config.yaml
n_layer: 20
d_model: 160
n_head: 5
n_kv_head: 5
head_dim: 32
d_mlp: 640
vocab_size: 4096
activation: "tanh_gelu"
norm: "layernorm"
norm_place: "pre"
norm_eps: 1e-05
positions: "learned"
qk_norm: false
attn_scale: 0.177
bias: "none"
tie_embeddings: true
parallel_block: false
init: "normal"
init_std_qkv: 0.0586
init_std_o: 0.00926
init_std_up: 0.0586
init_std_down: 0.00463
optimizer: "adamw"
lr: 0.00225
lr_mult_qkv: 0.5
lr_mult_o: 1.66
beta1: 0.95
beta2: 0.98
lr_head: 0.00609
grad_clip: 2.0
warmup_steps: 382
schedule: "wsd"
decay_fraction: 1.0
decay_shape: "linear"
final_lr_fraction: 0.05
batch_tokens: 16384
seq_len: 256
doc_mask: false
train_tokens: 115900000
steps: 7074
dataset: "wikipedia_en"
Each number is 128 + 24 x the weight over its row's rms, rounded and kept within 0 to 255. Layers, rows and columns count from 0. The size above them is the row's rms in percent of the matrix's.

# layer 3 MLP down (transposed), 640x160, rms 0.0674, rows 463-544, columns 40-79
size [ 89 108  93 116 103 116  85 101  98  93 122  97 105  99  92 104 110 120  76 108  93 102  88 100  80 114 125  99 121 100 100  81 101 104 106 113 114  77 119 115 104 124 101 118  85  70 101  99 106  85 140  90 116  95  97  91  73  95 128 118  90  85 100 102 103 103  84  89 126 118  95  95 104 101  94 123  89  99 100 111 100  68]
[[119 151 159 154 108 112 135 147  98 168 138 116  66  68 122 120 169 144 100 116 150 149 128 134 132 120  88 161 141 153  90  96 138 153 128  96 118 147 125 120]
 [156 121 168  94 114 111 132 137 109 163 109 143 106 114 116 114 105 114 149 140 131 130 130 133 156 127 108 154 150 141 148  93 116 123 125 134 132 169 159  98]
 [150 129 116 100 142 165 162 112 129 158 156 102 148 106 109 151 135 142 139 132 109 147 136  77 146 103 125 107 133  71 187 165 109 124 122 154 119  96 107 118]
 [115 106 126 122  89 136 112 136 136 157 140 136 161 108 136 131 104 104 113  88 139  92 169 107 129 124 133 111 129 122 120 117  90 126 152 108 147 102 152 182]
 [153 123 164 112  75 110 122 149 134 181 191 102 128  69 111 146 115 180 119 123 102 125 127 120 111 133 103 100 139 130 152 157  67 124 149  97 139 116 109 124]
 [104 102 142 121 157 168 144 147 108 100 121 132 109 166 156 120 142  66 149  99 112 131 162 188 143 150 103 127 110  98 116 131  94 128 103 126 119 151  78  93]
 [124 133  94 148 103 121  91 136 130 142 161 116 130 114 122 110 111 117  86 116 114 149 147 129  95 128 157  83 144 155  93 145  96 137 143 127 100 164  77 124]
 [134 168 143 139 108 143 120 147 112 104  89  86 167 161 128 101 146 120 128  97 163 112 147 133 147  81  93 130 121 145 158 137 131 135 135  90 140  87 114 126]
 [119 118 112 123 142 116 152 116 121 133 155  99 155 137 127 129 115 121 133 122 216  90 126 141 116  85  73 121 124 124 152 141 149 133 125 107 148 133 110 119]
 [104 108 133 140 138 118 118 169 120 150 114 117 156 117 112 118 113 172  82 127 102 120 156 108 142  89  88 153 115 130 114 110 114 103 154 174 152 121 101 147]
 [138 120 128 126 139 114 163 129 107 116  37 121 121 103 124 162 164 119 142 131 130  88 158 145 159 144 105 144 138 117  84 123 171 124 110 145 122 105 147 157]
 [ 93 119 118 151  98 127 127 146 128 186 145 131 148  84  87 149  77 185 113  81 115 150 133  94 130 129  82 109 151 107 172 110  91 114 114 103 165 132 123 134]
 [162 140 122 120 127  86 140 142 122  92  64  99 100  88 124 159 159  88 124 108 135 106 146 152 157 135 100 134 141 115  72 123 158 106 100 165 136 121 164 123]
 [131  91 155 126  94 103 149 139 115 152 173 110 148 100 118 165 121 169 106 118 130  99 158  95  61 144 118 111 125 129 204 163 104 145 125  63 128 121 143 122]
 [135 130 136 147 144  99 134 154 100 155 167  76 126 111  90 139 118 169 105  97 135 101 138 139 130 153  89 118 129  73 160 164 105 159 155 147 132 130 125 138]
 [105 138 124 155 131 153 146  92  75 107 116 106 180 135 149 127 119 100 150 131 158 130 160 110 145 173 110 118 139 134 101  98 161  98  89 111 114 131 170 145]
 [160 120 147 143 126  76 145 130 117  93  50 102 115 128 140 148 144  77 131 123 154 113 136 129  87 176 125 136 114 124  80  98 165 135 121 145 164 129 184 128]
 [138 131 117 135 143 135 163 119 133 138 158  97 110  92 149 126 142 127  84 148  98  85 154 164 144  99 123 142 136 118  81 115 141 133  97 129  92 138 172 111]
 [163 140 138 126 106 127 141 142 160 228 157 122 128 128 136 114 128 122 137  81 126 132 162 149 166 116 164 122 118 150 162 130  63 118  96  99 106 140 113 126]
 [174 148 111  88 157 132 131 136 160  82 129 126  79 132 149 115 107  73 155 123 113 128 118 129  89 110 130 152 131 103 123 126 149 148 113 169 153 102 131 181]
 [100 173 118 132 127 127  99 108 109 167 103  83 131 103 150 148 157 110 110 142 115 105  96 134 107 155 103  64 175  92 106 122 164 133 132 108 104 132  96  98]
 [152 140 139 134 146 139 135 158 131 218 159 121 107  95 130 130 112 164 154 116 102  92 128 144 134 143 106 126 137 111 173 132 113 144 109 158 121 136 108 152]
 [162 111 173 144 117 128 141 164 129 203 169 143 141  77  91 147 114 185 109  87 103 120 138  94 132 145 107 142 128 102 146 145 103 146 130 101 173 133 135 131]
 [149 128 153  83 109  91 150 172 153 159 119 125 159 110 105 139 125 145 135  86 122 145 104 103 125 124 125 131 119  82 154 147 120 108 134 125 161 125 140 116]
 [101 136 124 115 139 151 122 169 124 134 130 146  93 110 113 188 138 129  94 157 171 136 117 173 159 130 122 160 144 136 107 117 112 119 121 144 114 122  93 123]
 [118 146 133 131 107 114 110 135 109 142 147 142 109 139 112 115 150  88 143 158 154 127 143 145  96 144 108 138 124  82 116 135 113 152 125 117  93 117 121 126]
 [176 127 134 133 134 125 153 117 136  67 101 130 118 157 128 122 114 105 122 114 103 133 113  97 155 154 114 128 105 135 129 143 153  86 114 133 148 150 157 118]
 [140 146 125 158 108 129 115 134 134  94 133 106 113 102 145 129 170 112 124 127 151 135 126 148 128 116 106 105 136 145 135 158 110 130 137 158 112  77 166 101]
 [188 135 117 146 182 141 141 146 113 164 149 132 130  61  88  84 115  89 185 136 127 165  96  97 129 113 144 145 118 129 142 141 143 101 138 119  97 105 165 110]
 [122 179 159 104 114  98 123 112 145 169 165 137 180 105 121 140  83 133  96 137 142 116 145  79 106 130 132 117 102 100 166 161 117 157 160 118 139 122  87 120]
 [117 172 205 111 133 117 139 145 141 128 133 146 151 132 124 140 154 154 105 107  93 136 161 134 134 100 119 130 137 125 109 102 114  68 149  91 101 132 122 110]
 [114 107 128 134 125 122 148 134 170 171 105 162 136 175 144 125 177 136 150 105 124 131 151  89 139 118 125 109 131 108 119 148 119  92  76 123 165 134 151  95]
 [121 143 144 106  78 142 141 199 111  13  76 144 131 175 156 140 143 132 123 150 111 114 120 137 132 117  94 150 118 133 168 176 206 115 130 151 135 130 116 140]
 [138 103 151 133  98 134 136 141 149 149 119 153 127 111 117 182 130 150 113 131 166 134 154 114 121 129 144  98 119 161 142 138 120 106 158 123 131 109 165 129]
 [156 114 120 167  81 151 126 112 163 161 120 121 182 161 121 103 145 117 132 165 153  80 157 148 120 123 121 124  97 122 180 103 133 132 146 108 130 125 133 118]
 [126 145 126  78 111 139 146  73 146 146 145 155 121 140 144 101 106 106 143 121 142 161 110 140 117 123 139 139 135 122 128 147 156 146 124 122 149 129  95 151]
 [ 83 114 142  98 138 125 139  88  95 123 126  84 123 124  96 135 110 103 151 105 139  94 117 122 124 136 142 115 116  99 154 141 150 145 134 114 111 154 147 106]
 [120 133 132 148 165  90 127  92 111 139 111 117 101 134 105 119 173 112 111 139 115  94 154  89 129 114 139 175 107  74 127 137 198 120 100 127 145 113 184 122]
 [162 113 134 125 115 141 147 144 157 145 106  85 119 126 132 128  92 140 105 111 138  89 131 130 161 134 135 111 132 137 130 156 134 174 180 123 152 107 122 141]
 [154 144 132 108 133 132 164 120 149 150 187 119 119 130 136 119 157 125 144 125 110 159 138 120 159 143 164 139 101 177 136 103 105 119  98 123 135 185  93 114]
 [138  90 120 129 101 140 124 126 137 143 133 132 107 117 114 130  85  98 116  80 126 133 139 145 145 117 133 142 105 110  80 106 155 134 183 138 125 162 152 153]
 [ 55 117 139 168 128 100 114 146 130 141 129 114 144 131 113 136 143 143 107 103 126 131 131 148 151 150  94 132 155 122 149 138 137 172 122 105  54 109  99 133]
 [106 121 139 133 118  99 153 150 164 129 148 118 157  88 118 151  72 160 118 103 138  96 119 100 111 119 102 115 154  89 143 134 127 111 146  97 164 162 134  99]
 [114 149 146 100 124 118 128 127 134 120 126 121 158 127 132 133 160 108 121 140 156 131 117 178 126 147 175 147 117 130  66 110 124 105  95 148 148  82 162 153]
 [152  84 136 139 138 160 139 131 143 197 135 136 144 123  96 163 138 153 118 152 149 102 126 132 194 144 155 141 104 117 131 140 112  95 139 134 162 111 133 100]
 [ 95 133 118 123 128 113 114 163 154 154 141 118 143 125 142 154 163 135 143 148 140 120 130 121 158 119 149 135 128 173 125 136 118 158 128  89 194 151  87 175]
 [172 143 160 125 101 110 131 144 135 162 127  94 140 135 133 136 108 142 117 116 110 125 133 117 125 148 107 136 143 144 140 109 110 100 125 139 168 111 147 132]
 [147 135 178  97 162 150 132 135 135 174 185 125 112 136 131 124 126 151 119 130 115 164 125 123 118 138 142 137 143 120 168 118  98 151  91 142 150 109  99 116]
 [108 116 179 118 124 103 130 141  82 142 144 142  99 140 160  89 130 135 132 164 128 128 140 126 131  98  80 155 153 103 125 126 107 124 132 126  96 102 135 127]
 [121 119 122 172 156 166 124 146 122 174 123 148 150 129  97 101 176 157 133 116 142 108 168 105 134 124  90 156 151 133 108 151 109 130 142 104 128 111 132 139]
 [147 105 127 128 135 126  94 152 107 152 146 138 195  91 138 120 139  96 157 168 121 106 138 132 126 140  97 132 116  81 114 101 149 133 125 125 112 145 112 154]
 [118 108 108 116 138 123 134 149  90 193 135 133 184 101 107 176 125 153 113 107 107 113 143 120 135 111 148 100  85 102 164 140  83 135 140 105 109 149 154 115]
 [141  96 134 112 124 119 131 115 112 116 141 129 166 120 146 138 128 102 124  93 172 132 132  96 119 127 185 140 133  99 123 120 134 175 116 160 124 150  90 155]
 [144 101 148 136 113 144 142 145 133 162 184 115 131  98 117 159 121 191  87  82 119 142 121 102 146 141  69 127 148  84 160 152  82 124 124  97 161 116 153 117]
 [138 175 154 151 133  96 148 112 132  87  98 122 140 135 116 133 125  69 107 127 124 121 142 153 101 100 130 141 156 147 129 141 157 111  89 135 168 163 124 125]
 [137 111  90 100 162 153 146 139  98 125 140 105 120  98 147 129 127 107 128 107 137 131 119  94 143 103 127 111  86  88 129  99 147 134 132 123 113 169 138 110]
 [148 112 121 111 102 114 128 166  82 155 152 125 134 124 126 104 194 119 101  83 138  89 151 135 112 144 112 118 146 131 139 106 147 108  84 124 188 132 109 144]
 [102 137 118 102 106 157 140 122  97 170 175 116 112 102 158 157 134 137 143  95 106 133 108 128 108 123 102 125 102  97 119 156 143  94 147 184 142 137 122 125]
 [ 90 111 156  99 135 103 144  83 141 139 101 122 119 111 123 111 130 109 159 151 157 184 154 150 116 139 115 112 135 119 186 132 150  98 168 144 144 120 131 133]
 [115 130 125 120 136  90 161 131 135 118 145 159 139 141 116 159 101  99 123 148 121 134 134 134  97 137 151 127 118 187 149 113 125 146  91 131 110 192 102 133]
 [ 71 150 137 149 105 152 141 144 138 132 119 121 118 130 112 124 112 132  70 127 105 110 140 186 122 156 115 145 149 150 157 113 113 121 157  93 124 134 119 113]
 [113  97 154 155 151 164 152 107 165 160 122 127 135 157 128 184  95 170 151 135 140 161 132 116 116 127 104 116 152  88 171 122 122 130 151  91 120 111 110 121]
 [148 124 115 128 110 136 137 111  86 149 135 143 158 132 126 110 135 109 123 140 123 146 129  96 139 121 129 137 163 149 143 180 152 139 125 129 149 107 154 148]
 [152 144 159 151 165 149 115 129 125 153 120 123 139 185 156  93 127 111 111 130 114 136 162 137  97 136 170  63 139 132 142 153 121 151  90 130 128  87 159  93]
 [105 142 123 113 153  90 161 124  91  69  47  86 139 144 103 107 121  90 139 121 129 109 144 118 113 143 147 125 105 115 137 142 179 133 145  76 109 110 123 143]
 [100 142 153 116 119 113 143 137  88 154  88 148 136 156 106 165  98 162 102 106 139 130 133 116 135 142 153 138 133 142 163 109  85  81 129 155 153 144 135 161]
 [156 104 158 150  72 139 117 123 135 212 137 135 140 126 114 137 110 163 103 136 127 116 122 144 108 156 140 112 154 150 154 120  86 162 113 111  86 138 105  72]
 [123 196 123 136 111 115  55 136 151 247 138 124 113 111 164 144 124 147 136 117 129 107 125 132 126 102 124 108  87 143 103 159  96 127 130 130 119 141 105 160]
 [123 123 106 117 134 117 147 117 138  87  98 177 138 121 130 153 126 154 101 147 123 128 138 150  76 141 164 103 139 145 139 123 127 152 113 133 103 178 123 131]
 [114 116 141 127 169 130  95 123 105 173 150  97 169 100 113 103 109 136 136 124 132 133 139 136 159 109 194 134 142 135  80 134 130 125 163 142 109 153 122 162]
 [181 102 173 118 126 118 123 115  87 147 150 117 167 144  67 128 130 130 107 106 174 139 125 133 122 123 162 103 120 116 164 120 148 135 127  62 132 128 174 125]
 [141 150 146 130 140 156  99 126 161 106 119 183 138 157 127 162 113 114 144 129 182 121 130  73 144 125 133 102 135 179  95 149 101 113 105 101 159 131 120 123]
 [128 150 151 123 112 118 148 116 169 156 125 140 146 164 147  80  93 133 149 150 175 142 171 103 124 126  93  71 110 131 153 109 158 145 124  69 136 124  81 134]
 [126 135  86 145 138 113 131 163 133  84  98 100 155 134 122 140 107  95 121 104 147 131 145 133 125 129 134 119 166  71 186  90 136 132 105 123 107  95 126 130]
 [180 109 118 144 133 109 147 133  99 151 158 120 128 125 162 134 140 158 112 106 141  85 114 152 137 139  92 152 116  96 144 129 115 171  97 149 145 116 161 122]
 [148 124 149 116 150 155 185 139 150  99 120 149 141 131 135 151 143 117  84 158 124 149 138 159 120 131 136 126 134 144 114  94 120 127 135 121 132 115 123 133]
 [131 117  71 102 108 146 146  95 123 191 134 141 165 130 147 141 147 151 141 144 136 130 116 131 138 123 153 118 158 114 107 140 112  66 105 140 148 113 179 133]
 [106 100 164 120 135 137 151 123 139 148 140 128 119 131 157 127 110 160 142  91 111 121  78 116 102 123 141 126 160 106 156 147 146 136 127 159 127 110  83 111]
 [138 159 158 111 123 124 127 135 140 163 134 115 133 128 123  94 100 134  92 130 116 171 121  82 127 131 110 101 109 146 159 139 125 135 131 134 128 110 182 158]
 [104 140  96 157 159 120 116 118 119 160 120 125 131 115 121  78 110 152 113 177  80 141 129 132 130 130 128 156 129 107 135 161 145 109  87 104 183 123 198 140]
 [147 134 149 129 112 148 119 173 123 182 176 139 163  82 110 137 124 163 179 100 115  84 138 115  99 149 167 137 132 159 175 146 116 162 149  68 113 133 134 121]
 [102 111  62 148  99 174 134 167  99 194 138 105 118 145 128 136 132 109  92  77 115 127 129 102 127 137 162 124 125 113 142 128  87 158 133 139 116 162 143 138]]
# layer 3 MLP up, 640x160, rms 0.0948, rows 464-544, columns 40-79
size [106 105 101  78 115  74  97 113  94 112  83 106  84  94 106 106 105  91 104 102 107  66  94  90 111 118  96 108 108  91  89 112 113 109 101 107  99 117 114 106 128  94 112  99  90  92 104 111  95 125  93 103  83  96  97 104 114 114 107  92  94 102 104 107  95  91  70 117 126  95  86  98 111 102 116  91 106 110  99  86  85]
[[157 125 119 111 126 126 116 124 130 117 118 147 140 137 100 132 118 159  94 120 136 110 144 148 118 152 165 115 105  97 107 147 164 152 138 119 142 115 126 122]
 [181 109 158  80 135  94 143 131 135 153 128 170 136 135 133 124 113 159  98  64 162 130 129 122  73 141 139 130 161 112 123 136 120 140 143 128 132  98 146 143]
 [109 141 159 144  98 145 111 154 116 141 136 108 165 128 140 102 151 145 118 135 172 140 111 147 125 103  83 117 190 140 144 137  89 150 128 112 150  91 105 117]
 [160 140 163 163 143 155 142 140 124 169 159 128 129  89  71 125 108 148 112 118 102 138 141  98 101 173 125 131 172 148 158 133  96 118  81 115 144 178 122 153]
 [140 125 125 103 119 119 159 170 105 132 142 196 113 130 136 140  89 144 124 117 126 136 130  89 137 129 123 155 141 139 118 102 149 135 114 132 126 160 141 175]
 [133 173 129 132  96 101 184 129 115 148 111 150 131 139 130 149 106 150 117 114  78 135 143  89 136 134 156 116  94 134 150 144 170 123 150 133 160 160 134 112]
 [106 131 134 130 120 159 121 147 108 147 153 139 126 119 109  98 122 152 106 105 111 107 142 132 115 140  99  92 122  80 126 130 142 172 125 149 132  82 177 158]
 [140 103 128  84 151  95 148 125 121 123 141 137 133 137  88 136 130 139  98 126 129 123  99 122 119  98 145 147 163  86 128 119 144 148 130 128 113 136 123 140]
 [136 127 144 116 132 144 153 115  98 159 156 162 161 115 123 143 114 163  85  81 109 145 151 114  91 121 126 128 103 115 136 129 144 100 123 141 159 149 156 100]
 [145 142 146 161 100 151 167 175 109 148 128 123 154 142 132 100  81 170 122  82 145 135  97  72  85 120 106 104 139 105 124 137 140 146 170 116 166 102 113 147]
 [162 122 161 146 122 190 147 171  95 168 149 165 102 109 112 115 106 135  92 114 136 186 149  80  41 135  82 158 154 116 138 136 120 107 109 132 167 146 116 118]
 [166 143 162 158 122 171 159 161 121 149 129 139 136 114 118 101 109 184 128 120 138 114 126  93  67 155 114 143 147 133 136 121 125 121 134 124 127 130 122 145]
 [177 126 131 162 113 160 126 142 108 164 165 169 128  88  79 119 141 147 137 102 150 169 162 156 125 141 119 155 173 132 117 134 126 127 107 116 157 147 118 137]
 [161 121 152 153 104 171 121 133  94 154 164 150 154 105 111 153 129 133  97  66 167 102 133  86 123 147 114 119 185 136 143 154 122 136 131 131 165 123 156 149]
 [ 98 120 145 111 166 135 128 128 112 132 125 138 151 124 115 138 134 117 147  59 126 136  95 114 114 100 109  87 152  95 162 142 135 136 146 116 133 122 161 135]
 [137 165 147 111 106 171 146 170 115 144 132 117 125 132 108  95 144 183 125 119 131 113 130  76 114 118  79 134 167 108 160 113 134 144 152 131 138 120 121 149]
 [153 140 165 159 101 156 153 146 117 142 128 193 128 126  85 116  84 176 129 122 139 103 136 119  90 139 157 135 166 124 121 138 112 130 143 116 127 165 117 158]
 [157 123 142 125 137 152 137 155 143 152 158 150 133 109  95 135 114 165 134 110 105 173 163  98  79 147 115 129 135 156 120 131 133 127 160 110 155 151 128 151]
 [111 140 147 127 157 175 185 124 124 127 132 159 114 103 106 130 120 143 150  87 130 129 130 148 113 109 124 134 144 105 113 134 136 186 125 126 151 154 134 169]
 [162 135 172 139  92 173 168 135 145 140 160 121 135 123 127 118 121 157 173 146 166 132 116 109  94 162 111 121 138 128 107 138 127 133 106 146 127 106 121 132]
 [125 132 189 117 123 150 143 141 101 147 164 136 196 115 109 128 122 133 136 121 123 113 135 131  91 114  98 103 177 125 140 125 116 149 149 112 160  82 142 144]
 [168 133 166 136 124 163 151 127 104 167 162 154 139  88  96 138 127 130 101  84 106 172 139 116 135 133 102 134 148 115 124 171 127 140 130 106 155 157 133 144]
 [145 140 171 115 123 125 138 125 123 174 150 154 154 126  88 123 105 147  96 100 147 115 145 151 140 174 124 111 166 129 142 167 138 160 152 102 165  91 116 130]
 [169 154 119 130 154 128 146 172 102 129 149 155 128  90  96 111 137 147 131 120  84 135 211 129 109 130 111 125 124 118 125 134 132 120  94 110 134 150 141 121]
 [128 119 139  93 148 158 120 150 129 143 152 162 134 113 103 163 142 141 146 139 138 138 100  91 124 132 113 130 154 140 134 123 137 168 133 143 100 144  95 145]
 [117 150 133 113 136 108 149 137 145 139 136 166 141 117 121 165  91 163 123 118 148 134 116 130  95 109 127 132  93 123 171 123 153 149 156 123 124  79 139 167]
 [116 114 112 145 120 142 137 147 109 139 148 157 109  98 117 132  93 124 118 148 134  74 143 146 150 147 122 169 132 110 116  99 155 137 105 124 134 143 129 192]
 [121 126 177 142 125 162 139 120 114 166 167 162 141 116 122 166 103 140 150  62 162 158 154  81 148 136  91 115 137 136 151 155 112 118 155 147  94 140 205 141]
 [106 135 150  88 147 112 148 110 132 143 115 154 145 129  76 127 112 141 125 109 138  80 136 124 144 118 128 131 153 127 116 140 162 163 186 126 132 102 137 150]
 [117  95 108 152 104  92 116 144 127 147 130 124 142 109 139 139 119 155 133 138 146 116 115 148 144 152  95 119 177  79 107 178 128 146 134 116 185  86 135 147]
 [153 152 146 126  91 126 141 122 151 140 162 177 141 129 142 130 148 105 123 131 136 138 158 103  92 181 121 104 139 113 162 166  83  97 120  87 152 149 100  93]
 [146 148 147  98 101 122 160 139  93 139 119 174 148 152 110 135 103 153 133 109 113 159 124  96  89 134 109 125  99 106 140 125 126 156 168 144 152 132 134 131]
 [120 137 137 105 150 145 133 128 151 149 129 167 133 109 107 130 122 134 145  90 130 124 145  73  93 172 116 113 107 166 149 115 108 137 155 129 109  97 174 128]
 [102 121 131 138 154 116 117 124 130 140 133 130 125 114 101 146 132 163  93  91 112 105 131 101 118 140 136 174 183  91 136 114 152  95 134 162 159 124 162 128]
 [134 133 130 140 133 133  88 129 114 154 117 109 113 120 120  97 163 157 138 123 146 101 153 116 145 169 109 140 129 101 103 142 100 149 150 131 157 101 176 136]
 [137 122 167 121 137 141 170 143  79 146 133 152 133  95  90 122 141 136 124 142 129 108 140 116 116 131 157 113 123  95 129 118 139  91 116 123 112 170 105 162]
 [128 133 152 125 118 132 147 158 147 155 140 142 134 105 120 155 102 192 112 107  75 146 139  81 104 131  83 116 135 115 186 126 149 170 155 131 117  92 163 176]
 [181 114 130 134 121 124 137 151 116 133 134 125 171 119  99 101 122 156 101 121 161  88 141 109 102 137  96 120 154 124 130 133 139 133 142 119 148  94 148 125]
 [152 122 144 123 120 163 155 177  94 133 125 197 148 111 117 137  99 126 111  90 112 135 135  86  83 132 120 173 128  98 156 114 128 142 143 132 140 101 147 157]
 [151 107 162 152 125 121 126 119 147 136 127 113 171 123 124 120 141 162 120 138 163 108 118 131 147 150 112 122 132 125  96 149 136 109 183 141 132  83 164 110]
 [123 120 188 117 128 122 115 136 111 130 131 126 136 145 109  87 137 142  96 131 107 121  91 124 127 134  83 160 183  58 135  99 144 153 140 135 162 109 118 107]
 [184 104 172 167 106 161 133 137 122 156 157 135 159  96  80 138 114 135 104 106 116 129 157 126  95 138 109  93 130 159 123 162  94 112 136 112 137 120  97 148]
 [144 147 134 111 135 156 135 124 134 133 151 216 128 139 119 135 121 133 121  94 130 144 127 107  62 137 118 169 151 139 129 121 163 135 120 144 122 156 108 156]
 [159 127 156 135 115 115 127 138 112 147 130 158 143 113 109 115 142 163  78 145 124  85 137 101 137 156 123 138 124  87 134 103 121 149 129 130 160 119 116 141]
 [130 108 186 127 108 100 151 105 126 133 136 146 145 110 117 128 129 141 122 133 149 158 157 160 128 130 109 102 132 127 130 115 121 181 136 110 129 130 125 108]
 [130 122 133 125  57 172 169 145  97 175 133 177 165  85  93 137 108 163 101 152 138 116 139 124 119 156 143 127 150 150 155 156 108 169 147 104 138 119  99 157]
 [160 125 186  99 115 134 126 141 122 147 169 143 182 128 117 117 134 137 140 132 131 120 154 126 105 129 108 121 133  77 156 125 157 175 137 126 165  95 138 144]
 [128  99 136 141 145  96 117 126  86 140 116 115 152 142 125 138 105 129 110 107 119  75 108 118 139  88 135 117 106 102 119 169 118 119 156 119 182 111 187 121]
 [131 128 145 126 169 128 112 116 130 118 111 139 173 153 132 113 126 135 116 100 109  81 163 144 153 132 118  96 124 138 142 182 134 155 148  99 157 117 109 104]
 [112  96 161 134 136 170 124 152 146 149 143 115 156 127 112 111 133 164 124  80 140 108 129 117 121 158 129 133 176  70 105 111 146 161 161 132 153  86 151 140]
 [157 114 123 144 113 147 160 156  79 143 143 167  93 122  87 130 105 145 140 113 134 124 143 122 121 177 110 147 156 121 102 116 138 148 143 131 143 176 156 141]
 [156 125 156 142  82 142 137 143  85 157 151 108 184 115 144 135 145 119  61  97 180 145 136  81 122 114  88 130 127 105 161 118 113 141 138 141 145 111 150 129]
 [194 132 170 140 116 158 160 125 123 169 154 161 143  96 106 111 131 153 125 102 123 172 150  91  84 148  92 140 118 119 140 145 101 120 129 137 187 151 122 136]
 [131 136 116  99 101 132 184 152 160 140 127 198 127  99 151 104  81 145 106 112  89 126 123  82  87 109 106 133 101 138 107 106 147 111 133 125 114 124 162 157]
 [146 144 177 112 126 135 175 172 121 159 133 144 154 122 106 125 115 127 129 124 121 146 158 121 148 113 133 105 147 103 120 148 125 133 156 114 126 120 140 129]
 [159 117 169 129 110 118 155 165  45 164 166 150 150  85 101 125 126 149 101  92 115 132 122  99 119 153  92 119 121 121 143 145 127 150 151 130 156 138 150 149]
 [140 120 116 131 164 123 162 169  93 152 126 149 141 126 107 110 136 162 130 124  93 143 113 120 102 112 117 153 151  81 137 110 145 156 173 117 144 146 109 144]
 [141 108 108 144 104  87 128 148 106 147 152 113 129 115 139 151 106 157  60  98 149  81  87 121 128 105 132  99 153 151 136 166 114 119 146 124 170  96 154 145]
 [158 140 121  97 118 150 132 170 133 148 124 185 157 146  76 121 114 136 111 117 125 128 149  80  85 119 163 213 141 125 148 102 153 149 144 133 117 122 159 163]
 [142  91 173 177 124 139 120 118 113 136 144 107 150 126 135 156 139 120 114 110 169 144 131 125 124 165  95  81 145  69 149 145 114 157 157 150 150 133 144 112]
 [171 129 159 156 115 126 131 152 116 150 174 164 159 107 107 150 104 157  89  95 124 124 154  95  81 162 113 171 149 113 120 134 123 142 123 110 179 127 131 147]
 [112 101 175 117 134 159 114 131 101 131 123 113 176 123  94 114 127 113 129 107 127 116 120 111 133 153  99 116 151 126 120 133 108 163 171 109 147 122 125 131]
 [146 140 130 129 118 122 140 114 139 111 144 156 125 140 117 127 132 120  97 118 169 110 167 130  95 172 128 104 104  97 136 105 127 143  89 115 166 155 147 113]
 [119 129 158 135  95 157 156 138  87 122 138 147 154 120 101 115 101 168 103 106 114 133 102  75 112 111  72 144 123 100 162 143 149 161 161 137 154 121 129 159]
 [116 132 123 114 105 119 147 121 124 122 118 141 168 115 134 156 121 160 143 110 139 130 118 135 123 134  96 123 148 157 159 132  90 136 165 155 147 113 127 131]
 [135  91 139 144 128 135 147 164 118 156 146 151 156  76  97 171 115 155  85 119 118 131  95 122  71 143 101 113 127 110 138 120 115 157 128 133 138 107 131 148]
 [116 121 133 166 136 161 123 106 114 161 140 137 106 134  86 120 118 121 105 125 139 165 128 147 130 162 150 176 105 152 147 146  72 114  98  96 132 123  95 136]
 [116 137 149 105 121 150 141 157  99 151 133 193 124 125  74 142 104 173 146 131 114 123 128  76  84 138 125 147 120 139 151 127 136 120 155 142 127 165 133 169]
 [130 143 179 118 115 120 117 108 101 146 139 125 168 126  72 112 126 126 132 114  66 123 158  82 134 143 138 143 129 154 106 152 151  87 178 106 117 152 161 140]
 [130 137 139 123 103 105 140 158 103 162 170 102 147 112 108 123  91 120  87 119 114 121 141 122 148 128 104  91 156 138 132 119 128 106 120 118 170 130 135 141]
 [140 164 139 124 112 184 176 143 107 146 143 153 136 113 108 135 165 181 126 105 100 124 149 105 140 137  85 137 127 109 169 118 156 153 115 136 121 113 172 131]
 [122  92 163 133  95 143 128 116  95 132 134 113 141 137  99 187 125 115 154 112 159 150  80 125 110 129 111 122 218  92 109 139 139 183 188 129 177 140 131 116]
 [132 149 172 113 125 141 152 150  83 140 143 134 145 113 106 118  82 145 109 117 113 146 131  82 143  97 110 165 147  69 171 175 128 175 164 134 126 143 138 159]
 [162  82 150 135 112 140 164 154  95 178 148 123 153 104 137 163 119 164  97  79 145  99 117  90 128 150 116 117 147  94 132 156  90 183 132 113 156 111 167 140]
 [142 114 153 132 150 156 126 140 139 133 113 178 137 139  81 110 101 146 132  89 142 132 107  72  51 117 132 138 180 112 121 115 124 146 155 125 133 158 160 141]
 [134 122 152 124  90 120 137 128 149 121  97 142 145 113 103 102 136 160  80 140 105 135 145 147 106 138  99 137 157  94 153  96 139 113 120 112 161 103 112 113]
 [165 157 122 156 108 146 141 154 124 144 150 123 163 132 141 123 144 125  81  87 140 114 163 103 113 156 118 153 130 109 174 106  92  96  94 128 158 140 186 123]
 [119 101 151  93 106 107 140 164 126 156 148 120 169  99 132 134  90 164 100 127 122 134 118  53 115 112  86 106  99 147 170  95 139 147 138 129 102 119 157 163]
 [125 139 136  82 134 118 106 152 130 143 136 115 157 100  90  88 131 127 136 146  55 136 133 127 151 108 139 124  99 121 186 115  85 107 150 135 103 107 160 133]
 [133 162 160 146 112 178 123 160 149 148 170 142 134  85  98 119 126 136 154  98 133 165 150 108 136 151 136 148 128 133 130 143 153 155 142 117 111 119 116 156]
 [134  94 110 115 155 105 148 143 106 119 112 118 139 127 121 131 141 144 138 147 113 109  82 159 147  91 131 136 158 125  84 128 148 113 156 128 190 121 116 179]]